{
  "n_layer": 15,
  "d_model": 64,
  "n_head": 2,
  "n_kv_head": 2,
  "head_dim": 32,
  "d_mlp": 256,
  "vocab_size": 2048,
  "activation": "gelu",
  "norm": "layernorm",
  "norm_place": "pre",
  "norm_eps": 1e-05,
  "positions": "learned",
  "qk_norm": false,
  "attn_scale": 0.177,
  "bias": "qkv",
  "tie_embeddings": true,
  "parallel_block": false,
  "extras": ["capped logits"],
  "init": "normal",
  "init_std_qkv": 0.0625,
  "init_std_o": 0.0114,
  "init_std_up": 0.0625,
  "init_std_down": 0.0114,
  "optimizer": "muon_variant",
  "lr": 0.00448,
  "lr_mult_down": 1.5,
  "beta1": 0.93,
  "lr_head": 0.0165,
  "warmup_steps": 200,
  "schedule": "wsd",
  "decay_fraction": 1.0,
  "decay_shape": "linear",
  "final_lr_fraction": 0.02,
  "batch_tokens": 16384,
  "seq_len": 384,
  "doc_mask": true,
  "train_tokens": 102000000,
  "steps": 6226,
  "dataset": "wikipedia_en"
}
Each number is 500 + 50 x the weight over its row's rms, rounded and kept within 0 to 999. Layers, rows and columns count from 0. Numbers have three digits each. The size before them is the row's rms in percent of the matrix's.

# layer 2 MLP up, 256x64, rms 0.188, rows 171-192, columns 0-63
082:529496550493521570532588482505570507516557442469499437495484450489515535510483448518565598541540506354479431524526516524544493497480423448428439459497586501419583428541499456427394526494451527
095:491492423540519562565512546554486527498574467491540504487511362451515426487476495546507533537437466531467431573497550422532450542566517449447585417559491437430560476526501495568398526574456531
094:530474579468546518472503448490611511445480522554507508449445527412485395548570474456508445405445647507454402502510487590470496512510477558529556470448504503450566553518527445497493455515513571
064:512539575444491405487438501477547532534400530495435469436537634354481544509465465517559461452528427540529551443496502511546503400484544464506497454491454530561522557485458504543461516508544590
088:534499474493485540489496524494574466504495430395453535525440570393466487542439457601596487524525587532375514516540479516465569481533420484600484438510511584468479471470533475499480480488601468
103:563453500448448472416456472504599556534602424509535456462530560459542533460513488481502463529468549519502481547486521565577520395428447520552487502457610515582442543549564536456474516400550473
096:433466513463540522550532488515425547466486527569410410464524424531436535485567611489419506450383499479477542529518500474480447589431504493548437505415578454537528511541526501479567598507502494
090:469543429455443432530413560522590511476481529454541515450466612495485610546568501460396458526468473563567513514459520469532481598487502486517472506521401555571467536484524504548531423457417501
106:547516441525372452504398569509526547504531471594489485477481542504439525529441416450584524470535541502559485505455430579610527419460531521501465485468457544476555517498578519560506462439433563
110:571558426351469449522519558433574472570456570501478451499509549506510553525485497482383537492496502460513438527590445549572488485457481519582468527466383516465546486522501445570558494503471538
106:521469547511442508571366452436454541459432474511521441527574548526425545607469464471541540553473555516465454511415550439533491416515460568505497595490486566492475461514525531549503552418572472
124:477349496452536498433537484528492606494457502540577506460499516508489508529455506498581423509582499526542423585487527565586548474415412478551511550527480492474526430554456504452438536500440578
113:401512569425581562516546545556371566490530514546514519515452548478530526504535560471491538487440481377490461448467542492512513517503606511431480585459491435512563535410447475490449444554499482
110:465397486518561524534490496518383500521447468541476574492450501547479522551521534465545567482462397405552436547526447597504588497474573515446462454506492466466482562459613389524502511515517515
102:484479537543501500526449490531500548505537500562553498550458546528379515549577443493480500575395520476547479492542441500544398526453527426358500514578450475484428571470429457442560516548449518
099:460432507513523331486510481555444510492566438419472475521449426522500494543487519453475395487509559461549531521482476505426480568556427457475551525546563537530439509537559613490517535422550535
101:480501480567480473602537506446574548513499481525554523413587506442411502561496513549535500473536536504356570407568470431489410481603482560502469472449488560493562499549504466490454508497440497
110:528353523390418562507509484494510525523463524477603380504534487479597490508504560602513509537502573446495534514474511466512557495481437512521553556497472469455577466451457515484465608452541491
111:519527550474521473432488496481508522537492497496471457491435488443475552523584476416284500526586534464445430512570494521459632486472546491488534562510557423512511518540501525471490499479575537
094:523482495578364463550546542554491456556552549544550572405513439457504540472556524513479446557516466494456516452539526454504491592479496555456494457475536564416530449425446534423392433499505539
108:481460408487553569513575443470493513555437516521547489471490461478511555565513531556580483446470449430510398479506470545534454498490508534476529574538508411442621516521492466447390413606467507
105:537486561522537512545515455504621541510508420509470460452518451561506573516575513395441527466465362470420452481498450494539527517494467583500463488550511464467435527586580415456555486523434504
# layer 2 MLP down (transposed), 256x64, rms 0.23, rows 171-191, columns 0-63
086:459460575452491540453597445492422574554486431431507466554547471484449476437500532548581448519464529517479543400573530519486617469554474540502539415484566556527466451503471433520468499461602492
106:456586471442454545431508516484472563509394558529467492670469535547569515565522498448521521469482510520519484391388498550459528472494530579510501461541468517471486474508514496446605440471556468
083:496495497496497480468392505514454474531511489431616437429518526532554495411447584575602522588467444524593464562470488529468485533453500574419543609514542499494522497484520482506415438487510442
084:465497478534474486508542435513605487598460474548420458539521449499491549531487482576554562482400465478397518475495508482486489488554454507500511419624459621486479395512436519533437531477559535
093:489494509453521487545536524567400562475566538552501459500526405596423520472546532444491506470558430457538453497432446470521434526481596451413479530509418410472516521524585523486566569574450504
106:454443471521457546525489568492536537512422433532521403592497479492606588455480449447476459536398525506476476505462536602554471450460504522555548472481390542519460533423492530593527581477516507
093:464524452492484509410514497458605580491534412518519594512476530486628579506475359522457489407481506450554517468445540572420484473554469527529531463545461507510574461496503455517497454469565526
097:396479499461494465525500501467435520523505578621481524486489541466490534494470414442573510370561500484520494443512497538519482543506502474515552506503379422537572531503567528453617419523484585
106:475477436461451506525538496378533434518479532489415543485524466490435521561455410562511527527533545545471522505412420544520521404542517505597497464534467519492605635514573502500505506460447562
113:502489442434547516559477467412536425506481558509444491518572489577538504490578524606390535473516508571497548562480545498457477623456473419542569521399526483481484457423433512443481482506527535
108:511454491508450485502479553464437609524438439452546505485620430594474497461475482580556461511514555468464516547557527445458620552450472487422532560510439522481475470386506545579497548508514467
102:507483484561526517420551531517480579567482460500420502492520580460510492511464537521472402527513507398510488555509524460474466526451549502393558480559513428554520577393475613444568402539495457
101:514530467584471471501461541422581462546526449459488538437575457495445495496469553600576467530529475577364479544557476543577513534479401464470489444490520517512491478580441562506534407544442495
103:559509506532562559491506550451547491473488453458434577530430574519342511494532448535539568557442411472544533499468396580488518564485497465580477466586551434542520483502505434503436483506470501
093:505536633519527477444575473477552544554461444526444417498527450473478492452447489416520512564450503443624438481521498485510566452441404475532513538600472465449541517536561561494439511482552562
109:455425453578465454457422481510496450483486559548538470495496444576504459501522583441502427425467478540523543594558530533469572552439441500480498555542527456564474569383572557473471493502584432
098:506469576512528498478501441620489589488468441450539508515545594557485537515509564427442488490482427495513408520504570500454447522577492567463555531522487419512465381477414452520453525574533435
130:471402517510531483546468522438550533523488460520568345552474548516532490500483535557568461516366523487576516498487498484514554431461475503609586522570470518494440444439436474534433540458546500
104:459429507412467377489517477544548462449427428527448459489458488486568487541491509539555566539554536534445484503461439544601556588477478519548422520500438508487487569595503558540573456547425501
101:452440595514526417472470423590533549484463607530545493568420530475508482508530460421560518446536447474558496476551548543514450541480484502500461507535356461494555472454516466580590448526524454
100:530489516487386504530527422452540455562463505537502569440514513481472534612446543515462567563576431471514497572487495500447564596501608475539481428435457436520544532530423526463447423499450481